config.toml
norm_place = "pre"
rope_fraction = 1.0
init = "normal"
init_std_qkv = 0.0542
grad_clip = 1.0
warmup_steps = 200
decay_shape = "sqrt"
dataset = "wikipedia_en"
Each number is 50 + 12 x the weight over its row's rms, rounded and kept within 0 to 99. Layers, rows and columns count from 0. The size before them is the row's rms in percent of the matrix's.

# layer 6 attention query, 128x128, rms 0.103, rows 99-126, columns 0-127
114:48 56 46 37 43 45 50 42 34 62 51 71 69 60 41 45 74 69 36 61 38 50 44 40 65 61 67 47 29 50 52 33 37 79 54 54 52 40 59 32 48 51 47 37 78 59 55 47 68 28 47 67 35 48 47 39 48 68 48 52 58 54 62 55 62 40 46 44 60 68 42 45 55 36 34 53 52 54 73 69 69 72 30 65 46 46 47 49 44 35 67 70 55 61 41 33 24 43 45 43 52 52 35 46 42 37 37 57 56 60 43 56 62 60 52 38 58 47 71 51 59 53 45 22 57 34 48 43
122:44 42 52 73 51 28 66 63 60 55 55 49 58 49 46 34 64 60 32 43 53 54 45 56 64 59 46 39 56 57 29 35 52 40 58 66 43 48 70 53 50 28 63 49 59 40 38 65 50 37 67 59 46 58 56 77 59 53 44 49 55 40 27 46 62 44 64 42 33 21 34 61 48 70 33 31 53 60 40 36 38 55 46 53 28 42 53 47 34 64 51 44 50 47 48 25 36 53 64 55 65 69 39 48 48 46 63 60 53 41 35 42 56 53 36 56 54 22 56 66 50 62 48 64 44 13 48 58
110:91 32 40 38 57 36 40 54 50 51 58 61 48 65 29 26 48 46 47 70 49 26 66 60 42 64 33 48 46 54 48 48 71 53 50 49 44 56 81 54 54 44 67 41 50 53 43 55 45 57 40 49 55 48 84 35 44 76 55 48 55 52 46 66 59 56 57 41 30 47 42 54 38 53 40 49 34 39 41 35 32 34 51 58 37 72 61 36 67 38 43 40 71 67 48 60 44 54 62 41 60 43 46 44 42 48 44 49 51 48 42 53 57 64 72 55 48 43 69 36 58 65 64 40 35 45 57 60
106:66 58 42 60 38 28 40 61 44 43 44 46 76 63 51 51 55 52 63 56 37 43 56 52 61 35 17 47 64 64 56 47 57 58 39 48 39 64 54 55 47 52 33 49 43 51 59 40 55 64 45 44 50 49 41 35 37 55 39 42 38 50 45 58 69 78 14 54 71 49 41 49 48 59 57 36 52 28 36 54 60 28 60 50 60 78 56 57 56 30 47 69 39 51 37 43 66 62 53 50 74 54 55 40 57 54 79 55 51 51 58 45 55 51 28 57 42 48 75 43 34 45 45 31 55 42 63 38
101:42 64 35 41 48 53 45 39 54 60 36 38 73 51 31 59 54 55 43 68 61 60 46 56 35 25 65 46 58 50 40 31 53 60 55 68 35 48 59 33 43 39 57 70 65 58 51 72 52 50 55 55 54 43 51 36 75 38 46 66 54 55 48 63 56 46 58 57 82 55 66 49 54 61 35 39 39 47 60 50 65 44 64 64 50 36 37 57 57 44 45 70 62 53 45 68 52 44 48 49 21 35 67 39 31 50 63 76 35 40 43 35 64 64 50 79 46 53 47 43 55 44 73 32 35 49 51 49
117:46 44 43 49 28 42 40 68 45 47 68 52 58 57 59 46 42 27 51 61 36 57 55 53 63 54 43 54 47 27 40 73 29 38 52 55 41 44 60 45 51 36 23 50 23 49 43 69 62 61 43 41 29 20 53 45 49 58 73 19 58 62 50 40 54 60 59 55 59 47 54 37 56 60 59 70 33 52 66 50 48 46 66 55 34 46 48 54 81 42 49 54 32 48 49 26 43 54 38 54 48 38 52 29 76 22 57 61 38 37 66 52 46 46 46 41 50 55 50 51 52 43 38 57 51 50 45 67
109:64 74 33 47 48 48 73 52 53 49 37 51 68 63 50 39 76 40 67 57 29 61 35 60 55 60 49 55 47 25 21 61 51 48 26 68 53 60 49 44 42 36 51 31 61 43 35 67 58 56 52 44 62 31 46 34 51 42 53 32 25 56 49 50 40 55 59 40 66 43 52 54 45 32 51 50 14 52 75 55 54 23 49 48 43 53 51 67 59 42 62 60 59 45 43 67 41 39 55 65 61 46 38 44 58 49 45 59 50 55 54 70 39 59 61 55 48 56 72 38 47 55 56 60 69 46 53 38
117:84 75 36 37 54 42 48 44 67 29 36 53 58 66 42 51 38 44 22 57 49 44 46 72 70 69 51 56 64 79 58 64 38 61 38 36 42 37 40 45 58 40 63 51 27 41 35 54 53 44 60 55 61 46 53 43 62 54 59 49 60 54 53 55 67 61 38 43 59 38 33 52 66 58 42 57 49 73 46 40 40 54 53 50 45 47 76 60 49 46 48 61 54 43 54 41 43 33 61 51 33 34 56 66 61 61 59 54 49 62 59 44 69 36 46 26 42 34 48 52 44 31 36 61 34 74 49 51
108:35 64 48 44 70 71 55 65 49 38 57 63 49 49 57 42 63 41 62 54 68 42 36 32 55 52 49 43 50 55 40 47 37 30 65 64 35 47 47 55 52 50 60 57 56 39 56 41 65 38 37 23 34 46 46 55 55 38 67 52 52 37 30 45 44 51 39 41 50 46 65 65 62 64 63 51 53 43 49 49 34 48 66 23 61 56 72 63 36 48 73 58 40 49 32 46 53 32 64 56 53 69 50 37 31 58 67 83 57 51 56 53 68 64 31 53 41 66 31 63 27 43 51 47 49 45 43 75
112:66 54 64 54 68 60 36 59 50 57 28 68 38 63 33 83 61 37 46 50 47 43 60 35 57 34 52 47 73 43 35 49 39 39 49 45 72 35 37 36 94 42 55 56 55 49 56 58 75 56 55 46 46 52 39 69 59 60 53 46 57 53 60 35 44 58 61 50 46 47 61 49 57 62 52 44 53 43 37 47 49 47 59 42 43 48 68 70 50 53 35 67 42 25 43 38 34 38 64 51 46 27 26 47 39 44 55 46 47 60 74 46 47 36 49 55 50 58 50 22 49 55 63 40 63 43 37 44
126:56 40 57 26 54 39 75 46 48 54 50 58 45 34 47 68 76 57 44 17 60 69 56 45 51 59 45 49 52 39 50 41 34 26 55 63 66 40 63 38 45 44 48 64 57 33 23 47 43 56 43 53 47 50 58 39 72 31 57 51 42 66 54 55 67 40 60 51 51 37 64 66 30 54 36 70 60 56 45 44 46 34 44 54 53 41 34 57 56 51 41 60 52 54 59 60 36 61 59 71 34 64 27 49 36 59 30 48 57 54 20 53 59 40 27 41 32 46 49 59 46 63 45 46 57 32 61 58
119:60 46 65 66 38 54 50 42 38 49 61 55 84 63 46 23 23 31 32 59 49 66 54 60 73 64 33 59 49 52 60 53 38 43 45 61 53 36 60 54 67 34 60 29 55 45 51 56 65 64 57 55 39 47 54 47 58 78 56 40 58 55 41 50 56 37 49 45 51 52 64 45 56 41 42 56 45 52 49 32 50 60 62 46 52 38 52 41 60 39 45 45 42 64 47 65 70 52 48 43 34 36 43 73 37 19 46 44 56 45 78 47 50 66 44 69 36 64 66 56 47 44 30 58 40 59 65 29
105:42 37 66 61 65 68 52 56 61 45 55 62 54 58 58 32 52 44 39 37 18 37 52 34 50 29 55 45 59 64 52 58 62 48 38 59 68 54 23 56 55 62 59 61 58 57 62 62 49 26 40 59 59 48 57 51 53 48 42 36 70 59 55 52 40 24 67 35 39 38 44 53 67 39 64 47 71 53 63 48 45 29 21 53 39 38 52 35 58 43 72 73 39 59 60 63 55 46 70 52 57 58 41 61 52 71 57 38 53 38 21 54 52 53 53 56 62 49 37 69 53 52 60 62 50 65 53 48
102:45 34 53 53 40 48 58 50 38 36 25 25 28 65 56 37 71 56 63 47 74 61 27 43 41 56 63 56 55 45 49 55 62 38 55 66 28 37 55 39 46 40 24 59 41 73 64 51 30 57 58 36 66 44 52 57 53 46 57 62 65 49 42 64 53 69 67 27 72 57 54 57 43 65 44 30 52 58 53 41 39 51 58 68 74 49 44 45 45 64 37 57 33 48 51 55 45 45 47 38 58 46 49 58 58 58 38 40 73 67 44 23 47 49 51 60 64 49 33 50 59 68 52 64 66 45 50 55
118:47 46 46 57 53 55 55 61 48 58 67 42 26 57 67 56 52 74 69 53 38 66 57 35 63 55 25 54 55 52 30 54 59 65 34 59 54 37 32 60 52 62 55 53 37 63 39 44 46 33 72 34 64 63 33 37 43 53 48 55 34 45 58 65 34 57 71 38 55 41 64 37 59 60 44 49 60 44 43 63 51 64 44 36 58 65 55 43 29 60 39 41 32 33 31 42 61 60 43 40 49 66 57 39 68 62 52 55 71 53 53 49 33 68 46 50 40 69 57 53 11 56 56 54 47 33 55 57
115:53 44 30 42 55 44 14 40 43 67 39 61 32 62 47 43 60 60 69 57 58 43 47 49 50 58 57 41 44 61 40 63 63 41 70 48 37 57 39 63 53 32 53 50 55 52 22 53 48 56 70 32 46 67 31 38 29 49 56 67 47 30 57 59 43 46 56 35 51 46 60 60 52 72 68 62 63 39 68 62 51 52 52 47 61 68 36 39 60 63 40 50 50 68 73 39 56 80 42 68 47 44 75 50 53 46 61 42 41 56 43 36 51 66 52 46 44 27 33 45 36 59 50 54 64 65 43 39
110:40 51 58 36 58 46 54 53 51 55 43 58 71 59 32 67 65 81 58 56 60 40 59 42 60 38 73 47 48 79 29 66 71 49 60 50 67 36 47 67 37 33 57 60 62 43 31 56 59 49 27 36 32 36 45 64 63 47 41 61 49 40 76 31 64 52 41 46 54 54 61 52 41 50 44 47 74 55 48 35 55 48 55 57 39 52 46 46 32 69 52 39 46 54 35 59 35 64 60 47 31 51 44 38 38 60 60 51 47 67 47 49 52 32 55 52 59 31 59 40 50 57 47 31 72 28 67 38
120:33 48 48 45 30 69 48 52 37 24 52 40 48 29 66 44 56 63 31 38 53 59 83 61 54 43 43 30 57 61 54 59 59 68 73 50 47 64 45 46 33 58 47 73 58 55 60 40 31 68 41 42 39 63 58 60 40 27 32 51 60 39 54 47 59 42 49 36 50 60 50 48 58 44 35 41 34 64 43 54 31 47 60 46 56 51 50 49 47 44 63 48 67 59 80 63 71 50 66 44 64 48 60 41 35 60 45 59 49 45 36 45 53 55 61 58 60 30 44 47 52 57 70 54 68 35 73 66
107:50 66 54 54 47 45 68 32 64 58 52 57 58 57 61 30 48 51 68 39 33 54 37 40 46 42 49 43 25 59 41 62 54 69 54 53 41 51 51 51 52 56 47 75 57 63 41 40 43 67 54 33 39 67 35 50 61 59 34 34 45 66 37 55 32 42 54 47 54 80 52 64 32 49 48 61 42 55 45 37 33 47 35 46 63 53 28 51 76 57 35 54 62 68 50 82 53 76 69 61 47 48 42 57 50 63 50 57 44 58 64 80 46 73 64 38 46 51 40 48 42 54 67 45 55 52 33 57
107:71 60 41 66 60 47 47 61 31 52 28 58 36 47 57 31 50 39 38 67 42 69 57 52 62 45 56 43 49 52 53 52 60 44 72 47 64 43 74 58 40 64 42 46 49 30 34 61 41 45 61 70 49 45 58 64 64 32 49 41 47 64 60 41 51 49 73 33 44 33 45 33 58 54 39 23 75 55 40 54 30 42 42 59 65 52 45 46 47 64 57 43 70 54 49 49 35 55 53 73 53 30 32 76 54 53 46 51 59 67 72 42 39 60 55 66 44 39 73 50 44 41 50 55 48 36 27 45
122:63 51 48 70 35 35 32 57 68 56 47 58 57 57 59 43 47 39 62 59 70 37 52 72 62 38 31 75 63 57 59 52 59 54 62 24 43 66 65 61 43 52 27 43 29 62 44 50 64 62 67 51 65 54 53 42 72 74 38 49 36 56 49 40 41 62 54 37 61 36 20 37 44 54 55 61 53 52 41 58 46 28 59 37 46 65 57 38 58 60 59 30 41 52 57 47 57 65 63 46 52 41 72 53 38 46 45 32 57 55 64 66 55 48 60 43 54 59 58 36 44 37 56 24 59 53 41 64
106:48 64 55 61 34 45 33 38 67 42 53 38 34 76 37 37 63 39 47 52 34 62 53 50 34 49 31 61 44 46 57 37 62 51 26 49 52 53 55 54 50 57 60 63 62 42 56 21 52 51 38 44 85 44 55 42 39 49 48 44 59 70 42 63 42 46 39 40 56 55 50 26 33 31 67 43 48 66 57 46 55 66 64 42 40 15 38 37 67 47 48 54 45 42 60 63 53 41 39 61 51 53 50 75 64 72 45 75 52 49 59 53 34 69 60 50 60 47 62 53 36 43 66 45 59 62 50 44
114:57 67 43 41 53 48 37 38 36 61 47 53 59 62 42 39 62 64 65 61 32 58 65 54 55 51 50 45 44 40 43 45 60 63 49 57 55 34 37 58 49 66 41 53 41 40 31 51 67 57 42 45 61 34 33 73 40 64 52 51 75 70 33 52 45 46 47 56 48 69 33 60 52 31 41 44 28 45 62 46 65 26 44 42 61 68 41 48 58 25 58 46 41 41 54 51 50 72 37 36 65 34 48 47 59 20 43 42 21 71 31 60 47 71 48 43 30 51 55 46 28 45 54 60 61 43 55 40
113:38 43 50 40 76 37 66 67 56 33 47 41 54 47 34 76 34 45 53 45 38 35 45 53 52 44 61 32 48 39 31 65 31 37 67 47 70 56 44 53 42 47 59 44 68 44 42 64 38 58 45 27 42 67 43 53 57 55 61 42 47 42 37 44 73 71 73 48 25 63 61 49 66 24 32 52 50 38 38 81 41 47 58 52 62 53 40 48 28 45 44 33 41 42 43 59 49 54 35 41 50 37 46 56 66 51 60 54 55 32 50 49 57 50 45 74 43 59 38 64 62 51 46 66 59 42 42 60
121:51 44 32 46 39 71 54 36 78 51 80 60 56 59 56 51 18 44 48 65 51 51 40 64 83 41 45 41 57 72 60 51 49 35 40 52 51 42 57 53 55 39 55 38 67 37 45 45 41 40 69 43 57 46 55 63 43 67 44 64 61 47 64 55 75 46 60 44 52 29 66 39 75 56 36 43 35 37 48 51 64 51 46 42 54 43 55 46 51 38 55 25 44 46 36 25 60 48 44 41 66 52 47 56 42 58 54 44 56 44 67 40 41 56 48 50 59 70 36 45 43 37 40 45 52 89 54 41
112:45 53 43 57 55 73 29 54 30 59 60 42 54 51 45 27 53 51 30 43 41 60 42 71 46 55 63 50 49 49 71 47 55 52 48 41 59 49 57 45 42 48 69 37 65 45 63 54 41 55 51 68 27 41 39 44 57 59 52 56 55 72 41 52 52 57 55 53 34 78 52 45 62 55 31 60 67 55 36 51 64 39 18 40 53 36 48 42 38 45 37 44 56 56 64 71 50 51 48 49 47 45 51 46 58 68 41 41 42 53 94 47 64 26 65 27 55 54 48 66 32 38 61 41 38 65 68 36
136:54 32 59 47 44 57 28 27 46 31 43 47 36 54 72 74 44 64 51 37 59 63 47 52 71 52 50 65 39 46 65 55 38 54 50 29 49 33 45 55 52 51 43 49 56 55 59 48 54 41 70 62 34 44 53 43 73 35 45 76 51 29 44 66 38 55 65 57 27 50 67 41 76 42 72 52 53 49 56 73 48 61 41 54 58 53 42 52 37 56 54 40 52 33 58 67 68 47 73 33 60 54 64 46 37 52 65 58 58 42 67 54 47 51 35 24 64 32 30 45 54 43 42 60 41 45 64 42
097:47 52 49 50 46 42 54 56 62 29 39 50 39 43 50 90 58 70 61 29 52 49 53 51 37 36 50 57 57 53 68 46 53 49 39 56 25 37 33 54 40 70 60 66 55 45 42 50 40 51 48 18 68 56 59 50 37 44 30 66 53 49 48 47 39 51 51 53 28 52 34 46 59 74 52 45 52 53 44 47 59 56 56 34 55 58 29 44 61 64 71 69 53 60 71 43 87 37 49 64 61 50 57 52 38 33 48 46 68 64 49 52 39 43 69 40 30 47 41 39 32 50 65 49 49 49 54 35
# layer 6 attention key, 128x128, rms 0.105, rows 99-125, columns 0-127
107:62 54 34 48 59 37 55 56 24 54 61 49 62 66 23 46 43 61 41 52 55 45 57 49 49 59 69 58 42 66 64 39 41 42 61 63 62 47 76 39 55 48 70 39 60 41 55 70 57 35 53 70 49 48 48 34 49 46 58 55 64 79 59 54 55 35 37 44 54 62 39 74 28 53 51 47 50 32 53 33 72 60 43 58 32 66 57 60 28 35 52 49 60 52 40 51 38 32 51 54 40 45 28 53 50 44 51 47 55 56 48 46 61 43 66 46 42 34 55 52 50 39 34 49 55 21 88 50
110:36 67 46 60 46 44 64 65 64 44 66 70 36 60 59 45 61 82 53 52 48 51 58 53 65 55 60 47 56 54 56 39 49 37 64 61 72 49 56 47 41 50 33 62 28 46 42 52 47 30 64 48 45 60 55 73 61 33 45 55 50 68 56 34 55 50 41 69 42 53 32 71 33 57 37 50 69 44 37 26 48 59 53 50 51 60 65 39 13 69 45 44 48 39 29 48 32 55 50 55 58 54 59 47 26 57 46 64 50 66 30 50 51 45 22 47 43 55 50 50 56 76 39 42 53 49 62 39
106:67 26 30 61 49 50 34 86 60 51 41 39 62 59 40 49 64 44 35 69 43 41 53 66 31 58 38 30 46 68 45 35 51 48 78 65 31 53 65 47 47 66 57 38 52 67 49 48 50 56 52 40 36 41 73 54 44 58 51 56 58 48 55 62 37 57 49 44 44 53 39 57 51 58 40 39 67 43 56 30 35 38 48 59 40 56 76 39 72 45 44 53 77 59 56 34 39 51 48 52 48 63 43 42 69 60 43 36 47 39 47 52 61 80 60 70 39 36 60 46 43 53 44 58 41 41 35 59
094:50 69 47 73 33 49 34 64 49 54 54 67 72 59 55 33 57 47 78 65 50 24 69 62 48 24 20 54 47 51 39 47 49 44 38 71 56 62 54 45 50 61 41 29 61 54 52 49 56 72 48 56 49 44 50 44 60 42 53 58 40 57 37 41 50 60 57 67 34 36 47 43 59 57 62 37 40 40 40 51 52 43 49 49 88 71 64 51 48 36 57 46 53 61 53 40 38 51 72 40 51 39 46 50 44 51 48 73 51 46 45 62 47 68 42 30 53 58 73 45 41 28 57 27 51 52 50 45
100:63 74 51 67 40 55 30 42 61 79 36 30 89 65 44 68 59 62 54 49 49 28 39 79 53 36 43 53 70 56 44 39 72 54 52 51 35 40 65 43 51 75 56 36 50 47 40 46 56 48 40 47 61 53 47 57 53 46 48 35 57 57 41 64 66 45 47 59 53 70 46 51 46 43 43 62 45 42 54 49 38 40 64 56 53 58 41 42 58 40 55 59 44 63 36 45 33 49 65 42 32 38 50 70 57 51 46 28 54 65 51 62 70 44 43 68 47 44 54 49 58 50 45 24 57 37 55 23
101:53 42 54 53 34 71 48 60 60 45 74 60 51 45 49 51 44 40 70 72 57 57 56 47 68 49 40 59 42 46 38 76 33 40 29 61 43 33 39 42 62 42 32 44 40 51 28 62 40 42 68 42 35 49 71 46 53 74 50 50 49 52 31 41 43 41 49 28 57 69 47 42 67 65 61 44 18 51 61 59 59 47 62 55 32 66 37 48 55 52 42 46 31 47 72 66 40 66 44 46 56 39 44 34 50 51 54 57 70 61 62 45 65 47 50 64 69 69 57 52 57 42 41 31 67 52 53 39
107:73 74 33 60 46 45 52 54 55 61 49 54 58 45 52 45 53 67 59 36 39 48 20 50 37 57 48 58 48 34 27 53 50 53 26 60 57 39 40 56 47 41 58 35 37 41 33 54 52 75 32 49 48 39 45 50 52 45 53 39 49 52 29 59 46 62 43 44 47 47 32 48 74 70 48 68 44 43 67 48 56 42 20 43 48 72 41 62 39 41 26 44 45 59 38 56 57 37 55 54 69 27 44 57 39 40 29 36 40 55 73 59 42 43 55 50 23 57 62 30 48 68 51 43 63 42 43 48
113:53 50 56 40 46 41 36 50 55 52 52 53 70 52 51 44 15 38 32 65 45 55 32 67 60 50 65 51 75 61 58 50 25 62 55 48 39 53 40 52 60 54 43 48 30 43 36 61 68 56 65 55 47 24 46 50 61 45 56 42 49 44 53 35 55 58 58 74 89 47 48 42 63 79 51 56 40 53 50 46 30 42 44 48 51 38 78 68 54 32 37 56 48 40 44 41 38 34 52 49 47 38 46 53 45 33 64 57 54 46 55 37 48 27 45 36 38 36 52 43 48 35 43 72 32 68 48 54
106:64 70 54 40 57 58 53 51 57 41 40 59 60 44 58 83 60 44 55 68 72 74 50 40 53 46 35 43 62 60 49 52 34 52 47 75 54 33 48 44 57 53 42 59 40 40 57 34 46 49 34 21 47 46 56 41 64 51 29 59 46 24 44 39 44 32 61 54 40 47 41 46 36 38 73 61 32 38 38 48 39 50 70 42 70 50 67 59 23 48 45 48 36 59 42 51 45 39 69 68 51 66 55 48 51 63 50 41 60 58 42 58 38 58 49 40 41 52 49 37 58 58 55 37 90 51 44 56
109:76 51 59 45 68 54 59 54 38 48 43 67 63 64 43 55 44 42 44 60 52 64 42 54 42 27 37 55 63 79 42 64 39 48 45 46 56 44 48 51 52 23 52 42 38 45 48 42 40 43 46 52 62 48 21 43 40 64 33 39 48 56 35 48 54 67 59 36 58 43 73 55 45 58 42 23 44 51 37 52 27 30 49 60 44 34 58 59 42 52 51 51 48 28 28 60 58 75 73 68 58 55 40 50 46 47 30 60 51 55 45 40 39 26 43 57 38 59 52 51 32 35 43 53 58 25 54 72
108:45 35 51 40 70 58 63 42 50 53 38 57 43 41 46 58 80 55 44 29 63 67 47 32 32 58 69 58 35 37 39 51 35 48 58 68 52 60 53 32 38 48 58 59 47 47 28 34 38 33 54 45 68 65 46 59 63 42 66 33 57 68 39 47 45 40 53 75 60 37 45 41 38 67 38 59 61 64 61 55 50 46 54 58 47 70 69 49 48 59 44 55 67 34 51 44 49 40 62 63 45 56 32 69 45 48 37 55 65 76 34 49 74 68 54 55 43 44 54 66 67 56 54 69 66 33 47 58
110:53 45 44 55 29 50 49 64 54 52 76 59 84 45 53 58 33 34 29 52 60 58 45 53 78 69 39 55 59 29 60 55 27 44 45 46 56 42 61 51 55 59 65 49 42 35 55 69 54 69 54 59 55 41 66 56 47 63 56 29 66 75 61 43 47 53 39 54 61 55 44 23 62 54 36 57 46 40 38 32 57 59 76 52 48 39 55 49 65 47 47 31 39 39 28 53 54 59 56 48 34 36 47 34 57 38 56 42 55 60 67 54 43 76 61 62 50 62 54 44 55 34 29 61 52 62 48 49
111:55 51 60 43 33 46 44 62 57 39 38 66 60 38 50 53 44 50 40 57 37 47 47 38 53 51 49 47 46 43 55 37 81 63 36 30 63 54 15 46 54 51 61 46 62 49 45 57 30 38 35 28 55 56 74 52 44 31 41 44 58 63 53 66 29 42 47 43 56 51 51 50 44 42 58 40 76 43 41 53 60 34 20 51 44 45 45 49 68 60 54 30 48 61 66 41 54 22 57 66 48 65 57 52 44 69 50 56 50 31 46 30 47 28 61 75 36 54 37 36 48 58 52 74 44 43 63 55
093:53 58 62 40 54 54 54 57 51 65 38 57 51 40 24 36 66 58 53 30 55 59 43 41 67 57 46 49 54 63 52 77 46 59 70 65 15 47 43 60 41 44 50 63 31 39 40 48 45 64 65 23 62 56 28 51 46 39 70 33 72 46 56 51 51 60 62 37 44 51 47 64 26 43 52 74 59 71 48 49 49 55 44 50 52 53 44 54 55 45 39 17 57 72 59 53 49 56 36 51 25 63 47 48 48 63 45 49 58 61 47 53 41 62 44 36 51 38 39 54 65 59 24 42 72 63 43 52
107:57 58 40 62 71 48 45 58 44 42 75 49 50 36 57 68 45 56 89 47 40 65 46 43 64 56 38 49 60 45 42 31 40 47 60 47 49 52 59 59 55 54 57 50 63 40 37 37 52 40 73 23 47 60 36 24 45 61 58 58 60 69 50 32 47 77 66 55 28 41 49 42 42 52 45 46 62 46 42 67 66 51 58 28 59 69 43 37 50 59 55 40 65 48 44 45 75 38 45 50 67 70 48 49 56 61 65 61 52 63 46 41 38 56 19 52 59 50 65 43 35 44 57 38 53 49 38 65
100:50 29 38 28 56 50 38 50 43 42 45 50 54 61 35 60 46 44 66 72 42 32 53 51 47 69 55 45 68 47 44 49 60 57 77 39 27 54 61 49 49 66 67 51 26 39 43 51 42 51 45 58 58 65 39 39 47 59 53 63 75 31 48 48 46 49 58 43 48 47 41 34 56 34 66 74 58 41 54 59 48 18 46 56 64 58 41 55 48 55 38 51 63 49 71 57 36 71 39 62 60 42 62 40 55 42 76 44 45 51 25 73 53 59 50 61 49 43 47 49 39 65 64 47 73 51 62 23
110:50 37 61 44 62 51 66 47 48 59 33 62 66 56 18 49 64 47 57 64 43 58 51 32 28 43 69 53 61 72 48 54 67 49 49 65 58 35 47 41 47 74 54 58 75 54 51 40 27 44 40 64 37 49 27 57 62 48 43 46 36 46 52 41 60 50 28 52 52 44 54 67 41 44 21 53 56 55 55 37 66 38 49 46 48 45 54 36 44 57 59 51 56 41 29 47 56 52 57 39 40 51 46 41 48 36 48 60 56 55 31 57 43 28 58 50 42 18 62 49 47 54 44 55 59 20 78 23
111:26 49 65 45 43 76 54 39 42 61 45 47 50 38 77 54 53 49 49 35 59 51 67 42 50 28 42 45 32 70 32 54 48 57 78 55 40 52 41 32 38 65 29 53 60 64 61 43 50 53 36 48 42 57 81 57 54 25 46 66 65 47 63 38 57 28 48 21 32 53 49 62 51 23 49 43 64 64 62 46 32 56 51 50 46 45 37 48 56 40 58 40 63 55 54 58 61 53 70 36 51 38 58 44 47 48 49 46 45 54 37 63 43 45 66 55 64 36 51 46 45 47 55 59 80 34 62 55
101:47 63 41 55 30 43 59 32 63 28 37 47 39 40 45 41 59 67 65 59 40 41 45 48 28 48 51 36 37 46 35 55 62 70 43 50 60 41 40 65 57 72 53 58 54 59 49 52 41 74 38 19 65 56 51 62 36 24 35 53 59 77 48 51 50 44 67 61 39 61 41 46 56 48 56 60 50 60 57 43 51 60 57 60 58 39 42 37 66 70 63 68 39 51 52 68 50 54 36 47 61 32 47 71 44 31 54 50 47 49 40 73 39 58 80 37 46 63 35 64 41 64 59 44 70 42 54 43
108:61 55 52 42 63 55 60 50 51 47 35 58 41 45 43 33 51 51 27 66 45 61 38 40 68 74 58 25 38 65 46 47 38 51 58 48 55 38 64 60 58 59 43 44 34 39 45 71 52 59 46 60 45 45 36 41 44 47 53 43 76 60 47 39 53 47 65 50 49 54 39 61 58 63 38 19 67 44 51 46 44 36 43 61 61 58 48 39 75 56 66 46 57 71 53 29 42 49 40 58 47 37 34 53 45 66 67 52 46 54 59 45 58 48 39 48 38 27 56 57 53 16 28 46 41 62 13 69
111:39 41 47 63 41 47 62 50 54 43 51 65 53 53 47 39 45 76 56 68 44 54 45 64 49 57 27 64 52 56 61 51 55 50 63 40 54 54 60 65 51 70 42 44 31 54 43 44 55 49 80 83 43 51 49 54 48 65 47 48 27 50 34 56 54 66 60 28 43 37 29 43 49 37 66 43 40 57 51 48 47 57 41 43 65 40 50 45 54 33 64 56 45 48 49 31 59 50 43 53 81 20 33 43 49 55 55 59 54 29 77 72 51 49 49 58 54 51 66 32 34 30 36 47 36 77 50 54
107:31 66 69 83 46 62 41 48 66 54 44 39 39 66 56 25 46 46 55 69 30 57 38 66 32 41 44 56 56 51 64 46 50 49 48 32 39 69 59 51 55 58 52 50 62 55 62 52 69 57 35 45 60 51 56 43 55 45 34 46 53 70 36 32 36 39 34 40 78 52 42 56 49 46 56 56 58 53 58 60 58 70 53 40 64 36 43 44 77 63 45 47 32 59 75 52 58 57 44 52 55 64 50 69 69 40 46 40 41 64 67 56 48 54 46 35 61 35 41 68 50 42 77 55 54 70 38 51
106:33 59 43 41 62 57 25 50 28 55 51 48 64 52 50 41 73 53 48 60 47 62 61 62 55 53 33 51 59 63 39 54 80 52 33 41 64 55 56 51 37 42 50 35 47 44 32 75 61 57 27 49 45 28 38 44 35 55 51 55 53 74 52 39 49 55 58 55 38 42 33 36 41 49 56 54 56 35 46 45 74 18 36 41 44 64 36 54 58 18 47 55 52 45 51 48 47 69 43 43 76 50 51 47 55 32 58 42 37 75 46 46 35 58 63 61 34 30 50 45 43 66 62 60 44 41 53 43
100:52 44 54 29 64 64 45 81 38 53 62 65 37 56 21 71 55 59 41 54 59 28 40 43 49 71 50 51 32 30 24 47 46 61 57 56 44 40 47 51 41 50 40 48 63 46 40 46 65 58 40 46 36 49 59 53 51 63 64 65 49 41 50 45 50 71 60 48 46 56 76 70 64 36 30 62 41 43 47 42 32 59 62 64 70 57 66 43 45 60 61 46 44 35 29 59 49 45 51 49 38 54 42 49 68 56 52 29 57 61 73 58 63 26 63 44 42 63 52 53 64 61 57 54 72 45 43 61
116:45 38 42 48 43 61 46 48 49 43 59 56 50 48 54 58 31 50 37 71 59 42 53 53 71 49 29 50 59 71 64 72 47 44 41 43 45 48 57 49 48 55 53 54 39 41 35 46 34 44 75 44 37 46 57 57 56 59 42 57 51 60 57 44 70 56 40 53 43 32 55 44 97 51 42 42 58 27 67 68 63 54 57 39 65 59 65 49 41 44 44 36 50 44 56 36 74 39 63 36 28 63 56 45 50 37 45 42 59 43 62 44 31 25 29 60 50 79 54 52 41 29 47 55 62 74 45 41
105:57 44 49 60 36 55 50 49 45 42 64 33 48 69 52 40 30 43 20 49 25 60 66 43 63 29 66 42 49 53 72 48 69 50 25 43 48 59 42 53 36 75 21 51 59 48 70 43 40 44 49 59 66 44 47 37 52 50 50 53 57 45 44 53 60 40 64 41 52 47 46 51 61 44 34 73 52 51 60 25 48 64 61 51 52 63 41 34 34 51 55 36 46 80 58 45 47 50 36 45 62 61 32 62 52 31 56 44 55 61 52 52 67 43 60 44 39 78 54 54 56 47 58 65 37 33 78 48
128:44 34 55 49 43 65 53 38 28 34 61 32 44 33 75 67 43 41 49 20 42 59 47 44 71 55 42 62 68 61 69 56 48 36 52 48 47 38 36 66 60 60 45 43 37 47 73 69 43 47 50 52 43 55 44 48 41 34 59 58 51 26 44 52 25 51 71 60 30 40 42 45 72 51 62 69 59 55 37 50 40 71 43 49 66 53 55 61 34 68 56 37 59 22 50 44 70 59 50 41 48 54 63 69 52 55 45 52 63 44 65 49 33 51 34 41 58 36 51 61 66 56 42 56 50 39 71 55